Part of a small language model's weights.
Size: 12 layers, width 128, MLP 512 squared ReLU, vocabulary 700, 2.56M parameters.
Architecture: rotary positions, no biases in attention or MLP, normalized queries and keys.
Each number is 500 + 50 x the weight over its row's rms, rounded and kept within 0 to 999. Layers, rows and columns count from 0. Numbers have three digits each. The size before them is the row's rms in percent of the matrix's.

# layer 4 MLP down, 128x512, rms 0.105, rows 0-127, columns 320-383
100:550512398519498493504496501503507499443465388485490490505576501519468458520567463517522484517510359439565488518554496519509510506477512497440508541537491446504419507455422495464434498535439484
108:451502532520493488497478482482535507501546496409467500458568487536453519492536486455487487479493376396422564486444501471532488504420501506521475554379480533401425457466390467503510483572459514
097:486488496472522522489454518500428468497510607584573499495418496440467539523522574478455472521517507511541475511579501513512501536441507446518578569552487530564543545555489459509480516602520486
111:508495424496522454501499519503408487420490432523552433491412497468446566391418316492494500519516465477479493505503491543467509582470477500440465518516508436431497506457470507499568508599498485
103:523501569469502495494492506479470492534521465498444461487563627578487455503492555522537497506505502502575559487632511526506492503577522480516490512473516453584504493450449448474470513427448491
098:463461541501510442469495485498464536557558522456444474473502511442423550655541577501549519526498545482489587502530520475513487513570494457536391543509513540505472502456503480529496478555393476
099:497522598501516524487494468469617466467476504556518444525553629427502513456519425518468536506520524522441472530484496528401502468499496435505530561548515436525487529485464442504517524395521501
106:527519488477508498504496464523521480536460466573627478516551497541577453557477660451542517517512514498541562490533500494662490557422506552543710548504518491504479479602502539513558520581539506
092:451462466485511510521499511492471475482405438458471474435491490443444421496514515496512525495508462534484426511576476528450495439595507559451419480526476508469478434474546503507552475501458481
101:563509496540517434542520546500534513407486455533467404465501574598457545545503501504481499506496478478499372524426499511541491543562493469496483478483498523521461540568602451479518550531573506
095:522538486486507564524500512522498513372513512492446640502506459522565612528523576452549511519486457518568526504492508514550536571557536522624558545529488555409523462557532560486516585547672487
096:412502589499501483468497502509546528523571524578583441525530454497494553486425444493549487515502439496548596524562504522388505573621565489582472460442504446412575427471587475488488501529506511
099:527472540489487489483481495502455498486573475451469404408435451460474521469434454455414507496500525493491406490601506479546505448507508546476539482458456493442432530451546529473429504479450481
109:432496464506480469512502532496530470472350538461428535504547462449444403427488486506420481472527462594556540503523493458502519523502507520445469415614482414474493425564401428493477473526486496
097:612510538534498537463482511484478458541569548476569534529505504518524487559602523506525495507512497411462495512466503507612490442487482514500448508520507354458420408535600443495489496540436504
095:519524414444522433479494488482413510529476546503507463496520534501567533537556520532553521502505478402467470494395498469603501570508504404512528458497505434495378472456631465495516476515532494
104:544507633489510511512496526506489505490572575447426508489617524466519425515498544550429488487499470443417525476440472510438510436470466425479406543410474435419457462473528388493456457484550497
093:513486502480507495488509510492526472482471446453501569508493575529490590470490537473543517514498484480467614520549485522576524438504521495570500524534497405538504517438395530516531466557520506
095:533508428474503436466498490501541507586575435462571532518484583550461537540447463463548486510491487492542437484450502515523531506467522513470568481522537539460462417491519540501474476472507504
100:518529439546505532517482504502684504528530606486499542521412533464507467497589565531509491509513584492574483524488519533558508493434495517495510513518515431483502485459519479501555564535492502
103:447504568514498621502535525505586519554500513567431561503509569451483502599560551537545504525499550563543425484521492506536494642505511468516473553416499546527623441490465498528599476471556503
098:494536472510501529549491487503542482647465636547518454517535612565481537449554527500551478470517519578448404514448506546513532478651541497517500489580473545529525500553630476505481492443660498
106:439500495457497454528513482502545525496499543485443486512484511446465353451517544480382511498508475478520468513505512514451511473458474483392519432580495499506551465544475550482472401388518505
099:525486525512526550513487520488512497553563576447433481448507482508523451535577539515441491481515477459374536488466527483511487475356523535543525659554464530528397554419499451501545435497476495
098:482520548574484521506491505510517507509524495568575542527477569629499543473573403464541472502487525517587538553548503483512490434549530536561494584509500565601576531517430571495494328480409495
099:542488555488483558521512518517498486516466500487574595560460490576513559521514560487609525484487526489474462503506503506481490621548486398499489485509527547520402519492520557480570568454483503
101:427509514534495504475509493502521494559559618467545606479515518433646572611534599528518482523520566620639500490507503486509512483446481468442592610432469524353532488471548541518539381468630487
109:528525522479497538492478534538492490595579463532441629492515528498572536469571483529597532512491556582519600521576491489541482529509506416573501609555518555478543601551500592483507572561544506
109:459485603485494551501490492485465493518533531511595507509542486518529486575491545463505499499486489539498446496542523491508491569522563491573516467517519563573493492487485523506490486566515494
100:404515540485496582520511512501537502564535420453404488524550572485541459440527495507542511499506564551556575493597496490615520522528472322503533534554489455414572570498599563503492412537583495
102:450522524540506521505494523486510494489546543536538444524428558506451501415507479479543493490499472522561557459557499503421500632484511465503505511523458510358530528496494540513455462691528497
097:468475405492525497488472503511571498498395483561450530479444440408430429453426481523392515519515526506384492469429477495471508432607526473451501457502512527474516466470434436514495530394530488
091:454489478492488407488493455508360558633468544505471493465523553442499480545487466499500537491519426473471491523422499507489489558407449430607561514513495524509553483458546468472554404500535498
122:556502511531488617513499528504489507468430628615507496528479587490576427514571592493444499526507553536429534498454520496476493485555528545487528555510485518527506517520505571487456604472531504
114:475493492470516445483501470501427496564575536538513528490497425506586546616440515481489530503500477564508438507596498479493497490625510539458573545546514577588532494499636552483637452588472486
094:587472457537497491518495464512515529606585432463504536464465614413445564493448524441542528492466497479416486506502509501481510448536522439477525586514507509531517581451430377501443456568603491
097:461489557477508525521491517508516495549463493393365523506474609564426435547534574434514517528495569561519502495471514513533509651465471575450629617588508545612558529541534535495662560436503489
125:481512552498524542492484516502502531520565479545552591533551584516556519567608561528501481497522587540595461487562491502594493558536541464511522558514499514571531535544555580489577578494403496
092:472465418516519459538503517523416495615454525479569440509552353479498526497516440446535495493486526461548410496469498498514515313503471473450406534506464548489375491515492487481428512496478474
110:504520482519477501494503473497421486412516406504502453482434504504538501474490424502428495467505495445486551491496510512454482416471502463448469480528526455405353433490459526483500512397491505
101:522490592542499517500517499497594476615549513443418507506524568516503575557638513499567495502506539551637500486505473486550498499458525449620603558474466566518483580490454570497500630430555492
101:561510562486509508489486459512464517498507477460522549511483444531471548495477481479487511491506521451530476510529497501474486449483510469483541474392529466457468526450451475480494403553571486
090:404483543545469467472508521502518506486479712488575580470474541537590502517492494499408496470509516449402515524598494474525494384517483485472513435473544538440465424475598562492511356476470535
118:475496551558497506489516545492653476562404522527443563499464515519598503547526526507507485495500543473486579534563512511584518443568516590514483460515508516591501527521574539511582535451573502
097:493471503506515581450499496515508517433555457507525467507465483503494521570587458547487537503476586445594509485528487469524500532485430518457496460544524396455471500565503554507548478579500513
097:524493507484528567502516483482473500524429585437448542495622512493512419540514460477490494508514541511375460515445507491487523528612505469505431493427493354527566473451500599486507478515496488
099:450484339562473494501511462513519533547536467531562439452381429529448456493519515535517494530497434459424604523482498511504488534559523481496462475367526454564513569395485524494510412441484495
097:569496430499494572465495509506415465477466503425547570436518567536536477428462384529578459503495497594544455478468510484442501480531507553553488382462474535508594526378471586492517484520505484
094:617471554494502539506501516491460511508555500541463499489532462541432537447558539515552499507493505554464317518499494500452492543461476381546507469533522569522521538509529412467478518506587508
098:499502487510503548500465545507557515590438521473534535563631541568539451509508573506481521463506523553567508500552513474491491490506506596595549518553530527563513541516556532524567489459442507
105:550503517529483457500509510500631487549532398473548556552475404485574573527572518533602473514511493495495590498562521468470523522491506490554556498462484444465599513490481493479426515464462479
090:506512512513487434505512493506441489498439559539411427465582454573535502350508432524579524488494575502485541532572509507501500440505452493572453512395495568524436486587456484517490526551568520
089:495524408515514464483494500510541498521543490432465538462446522354559549489492456468555509507488488513482498472471512504459478568572460520489500463478471429404603573482637459489623539546503500
101:436472407521515450464476481498485530538473548562592526471521436584465510510510502523528484489499481497546367495459479505451511561504537479509509495492523520442520453442551594518571427449488503
102:467473542490485520516497534509491490596594604552525431531559456497556511469580591465567502496496527444556475510391504500504484508574500516537476503522492523477527551530505551525425554609570489
106:504492419506469451506526486503433478504448451425534423473455448507414447540527489517492471513502488513423473469407511472520494567626460517456505475516456511532551467430612514486475454539454490
130:570522594518495528521523484498458489524547511587572592526573527487517522507492594535559506495502514478610495517493493507568516532470546498518547609527528569571522453533511573485467568491491496
104:496530564507504484536502499497543473496420500461479528536412494392514489440491485559414513484500490550544538516588492552539510586476476518401403589552546479525451629450577495484376493421544535
089:457502567512526506485482497470472537460423475442412494529522581446488454474417435426486529514506538522331535501520522543579490455497477485442393570490496468587501513486460509534479430465515491
100:500534520505499459490491486493442494525584469510496403446525460523421518472521501543443480517485432508438432498484517503529488587451488512495447477470492484447444471418473489525514468459477506
106:550514442527499581504516512478571506539546575606532482505564495528519522517534610527526501522481518504489523497450507483560502546563564538588564511504492588501539477518567522544501521485554507
090:449527439475481501528503538498479549549574547463534424498399425445520514545490639505516488492499509598450507516652498490454518520413507478565455538474489525463520466430557495522428477577523484
091:522469524473506537507493487477523488489296475415426490480471542628475439471519593554564495528501594521452494478474510527534511488518476435538465532430498531591605535543494477480511556514598483
096:512484534517507559520481522487382522580558444514475479519416474485515580494560615496511466507476589544487517500511514480512504494556505562461464609531486515528521440420470529472592578456499501
089:418494496447485479450508475494398510514487512436411516543492479384488531528515515489455493519487599522549583504553522483474492487547571434384520509495469474465476450535484503457666455525555505
089:489518478534471503546492490496512473484456479476487490526480442556569456521587558534497500544543505382551547502448505468487529444546518397379445602505515503467566544477539458506470522585607521
103:401490464551482454524493510503529473489581456512539478457414418474462502469503543451472468477499543529542447492524486500476495545532502554458491529589482497554555528462440546490601506599468523
089:540517462534498396483506525509387464520446473384443602515502599518476552570461475494539508520491556431663500520503495517559504614469489470454490484519493536453376568447546510515504511545407538
103:420491483442486487515488452502532532498482410461470488485473509483462481506483495472457449522485473491526576516568501507452497531548507495519436458431454462475551453460613439526446459384447487
102:551530526529491590501508501522500498586519566513625482532560484511463541470591554511534493483512594595444526510488500503543517527443535586528555495510486489509491534511376469500473498422433505
092:527506503478514520504485482488487486527518490457522502452507651413478509493597367548488514489508485426550566488442497549493537469380491511349519538509541478463459465501581449514547478482569475
092:510463503503494577509491520494508502512516537519484488504561611534502471627478497497528499543472508566528515466520471495503483493502487447472438486539477583645402537470545568473485368432479476
095:477491487448484448480493481504615484485520588494431437481388508456496521532546513522494551509504394528484578497595509498593502360482529485487477453477490510511498444441510458520509464448374512
110:555497488529516527499498482503443497562533551526487576496476529503479482474477524492555525485503488481586539511499488532546492560563498498525574576601508509591505575467535550491601607543578492
103:572516545475514520472507485501585481524498530478603509438488583469546575369530500458512488509496597531567505501455509496457508550552523513417627549495491514573550461650488575499489612595526505
098:522537544451505521495506472522528507520489517483518607565472570495451528583675496466486489516517529631529498490441500496409493519547510533508529548538512463532677589531507524549627506487484485
106:476482535494483498502504503514452490623604468480630551493510452483514609477621527522473466510524491484488526501495516529528485530490523481547541530490485572526475507564535584471604562576586505
096:482509448527519395528524459498523482491519484499511557508472585422483532437487476528524499493501553513597429467475482509530521479522443478558518444405518487420447450460482491513525454630525498
093:524482446492516568521488514525544518544499526544605545508502491356525490530564552435553459510487535557428550513519507507468507498604514425575512489443507499525429585492600470476542494463433510
089:449506545485486528484484521502506481476478471540547467478482529491435497500524564517448526502544473490478383466483487529594513437548529487470528446416484405577469508420449409512403474472563523
105:635500459504503605509498493500566508496489500549527554483499498569507527598504510469459491483520551592498424522520512516467520449608520610473432560559509535580487571519457473497509473463558492
092:500530450485474481466488486513548503486541492492565461519543493451482436492469413516437471504495448516491463500421459497602506518448462454485575534524491442595408483559480567512465463473536516
096:474530466525516457528479467497462507459509561444453493540458481499434458422436508482449526530505435429451482493576519512423498520446453467381460459476518490503459458524514458503492447537530498
114:554502514517493509486494491503567519508578439579479527481486537489585561574556443476600499516489502512459481476582509526570496523545526617566522593520514622542397557461437535506477496491536514
095:585472565522497533453485540500460485437479481585585467486575483475483544436464475486511462524494504452503486489524500487498496587546474523520503448512486511528518535564437518498537503532465500
105:463507340470479420507512477496463511508474351441483495442429517535495433472473447514523529502494506535468454508465499482515513452475497507481547463490487560487539504488438554491568529471454489
096:471484500511482389481499488494494487456456473428463474509492501505511445503517525466496470468497443560478426499476505479486487525491456473424601418434496503485460536409466541518429471548535499
098:483488520463506518470507469493516518542640615536511506457464508453478464487464501542440494471514453525513494502509521518478498501436541411435484534549441569424549493429485462496437416518521504
097:487472517504504620490498509512468501622484535572544554480436439457536470422469527441524478493519586496480454495448521468487503589453489424475457495604519512533587617510561605530521497531531513
099:447501492529504488544473491487449505422483432463520470579464475543471470482512462512461518520496506490462469495437492485459525485542548512434448513555517523465429468423485511500526494425384497
104:531499521492498543480520524508511511572494514533461582496554542571573513550566566518613501491502530521479518516428488472541484535627527417512473539512513575497531635476545512473370545502511490
093:546505564520527548482502488514509484510524422583524507509566443436373399425512450498466509502488558530534416474474497523530483537453480480560571541519527511532541490574470471516549421558454499
093:454501492503515420526505485493552471498426461363464383466516355536420585420419546494486501519490538544518528526529480516467496449507437387501432460471497472457538475497455456496452492464471522
107:448521571491507439482521498486558538559504375463502496514562528589573491527523434566428483497537554488475462494548490502407510487444522514448538594499506484551515553516571488502430594483452498
093:450473528498514473520487539488456503505421527519398545474518466534501470539478485472481492454489497500473422499482507504374503497506478454484508494515509420458616513489497441506424443484450511
106:510517490520494535481481496498504477513538475517518464462528585501580548476505465468475518501517466537461591498635516525542511499614532510500538385609510532499518466469469538481601428467492508
102:481501451459488506495485514512450516600582522565554505470563432481532574454499534569513507492511483523481409507494457497462479488554520601554472473429498478538630443582552422516477521522470512
108:485488479508519523505495477519427466538536467587552541468456504423582561489537578489524553492506495511505458512567520503489512497555491497511537556462496561511481514484583549488523560550562502
110:539489481484515553514506511491467519569560462454512536591589486442523512534542511415571508497486552497523437519563495485520489543487509555468547498443520562432578540485545538482556564452465517
099:564503545547525606514486487533419496546683425572553501522488525550502584586501538511555489508489485505471548496550488509617486460462452521500588482535546569521519469507436566498489552557573494
099:520481444492477468484507501492444500509606497506559534468560493421473616645616435445620499500512539528577462504438512509512489466519549624540540464452514464517505485462538500500501425485460489
095:523507468500525538481498479500475549464572548464572441474462497552454417509480552530568516515500467415447557526427483499509514388522522545482520440489482463505474501469487430487559495540469485
092:433483574453497540485499514482511517490519531478441441482444432582474465477466462504492503522477542492503555467432476488502513457483506444423563508500526400455523473427457464528474539358563492
094:462498511491510501516497480519466520547564544544618485493521448475444556545561537576514507520508507630554460511476481512442504506540481500442550571458518518492428486576459533502512551601518510
096:474510408479527501490496531490350508414515575514495505523496612438501468561482470501438489507526515558484483503545507470429482428487535524458442471559511441462500484470586482513528397475503514
112:431469473516482453525491490473466495451503505439508488482398456558482456462524460530436473502488506386485531487426484505509483432503435449488462467497538475461512424412549512504475461512480501
094:507488475496497410477493507488399531514489477459477468463450525511480438547447486538552500491492475477461507512486458481473500402594520561498355455522511539466566360549552508513491500591533484
095:524467573505482527471517499493509521533560526519543421468497479483525561459573527449436488512504598541514578485502505477562520522476505454563539505512525601538451521414546595534471516494431519
099:494492496486485475514523496489385514426528447537473439531537415462534460443557472527488506516525511463468567502423517521450494471426533474482483532422489433409503526467527537512463508448471514
100:506480560506521562504489492512497464499565543531453599533600485483504481500467496607436492504522454555436454524542512482486499482545489603515562535563530395529559605534528524465533509626564489
095:438495523537505504453498555480526510511540558443588532473444517380468588414435506509424500494525547565560491496498505545520503555502486494448583576578498479475446512539517525498439481555532492
109:475520418496512494511490445514466491469512466433534488439454477485470549525491449493503545503481457424547542465473522476533492507519486488469491468416496376433501425528490563512474449504473496
091:420485484508478566509520505508459458566492519491482467453451545466552411410472517476531517507488541549516504441487517551513511511576536614486553503422452454597526565429459544505299467421499505
103:533518539486494510504510462487529535461425506489570588510475508419484534475501507498466489510478567541572569493592503494624493495589543606363473480444506500475424552479516560520519538504541493
095:520501431484495491494505475516566500443523503461509420461510355493559441503542385478481487497499513589517500495567512510548482541615508365512463507406475511515459572368380497490454553495429503
092:474515464507477441524510497496576522555526559511511578497448505513527467498486531597514514490487597466508413502477502518460480490559519439609626436568509545455444439507514482468489516428464484
100:363529524468489513497495497533477490429508414521446422487487476548561428361545418562398501511498481573419462469542479533461487474608533501453463482497517540506430533452464448502551450406431498
102:588489420501523588479486465505520459389479499427582567485500550537516602470496507507492495520508555409482540503437498493376503588421537647534567602457472694511628534457484530504528519557611501
097:413518528530524436506497492509497479527483507465436583484450421586446513509459519485437494525489566507531606541568490498576475443555465445445499500616499415521555472410467649505420476494371494
098:529492622541485431461494496483479511481468575525521432487491545492560484478440495449476513509526404541524490508475483515477493476569503454513451497572506426466419444515570536494484481463571494
094:536490480517489457492505486469476515450519537508480534512629548578532466545496525553510528497485539434563519485539508522542500434491519478539439503499528604477435585457537528519548535475473488
102:483512500539503586484497495488568507513470535510564564493486537590492506413592592612576435527497527505448458511445526521631504534561522510466561512544505531496592530548547608478524474460570500
091:540493412483499504537499518494558510442481367480519522474564370534616517454476478556484532481516492482482448519452508501535510484391470532428552482466500604486473447582490544496444517517499490
105:585523565517511550521511504500486493595519540569486514556500524495605501500576491576567493481462469453554541537524469497523503488611478493467504597434438561566544545537601586513470508514569496
102:483508526463505441482521520475521498481477449573446347460446441558522574373485478498508489496462498401542469511477497499476511479442472530540467472517489424374564628446537403466502501469437474
089:480539529540482454486481498509554489451546517549538431556450436443508466527357575527456508508518474470522479501503483468533509447541482617499473555475473502534517479525380498521398463577532500
092:478499409462515500484485487488495515424547463517543514426519544517466501472516430454478495512503503413459394521507509488388528556542440486468468505475521523568528521507499514484468484642516492
118:458507570505504573521514480510562516465543557551469552521523540479525547552567507502502498528504577523507526490490484488528481517575466507553509536514503489530520562568533523511528515513484498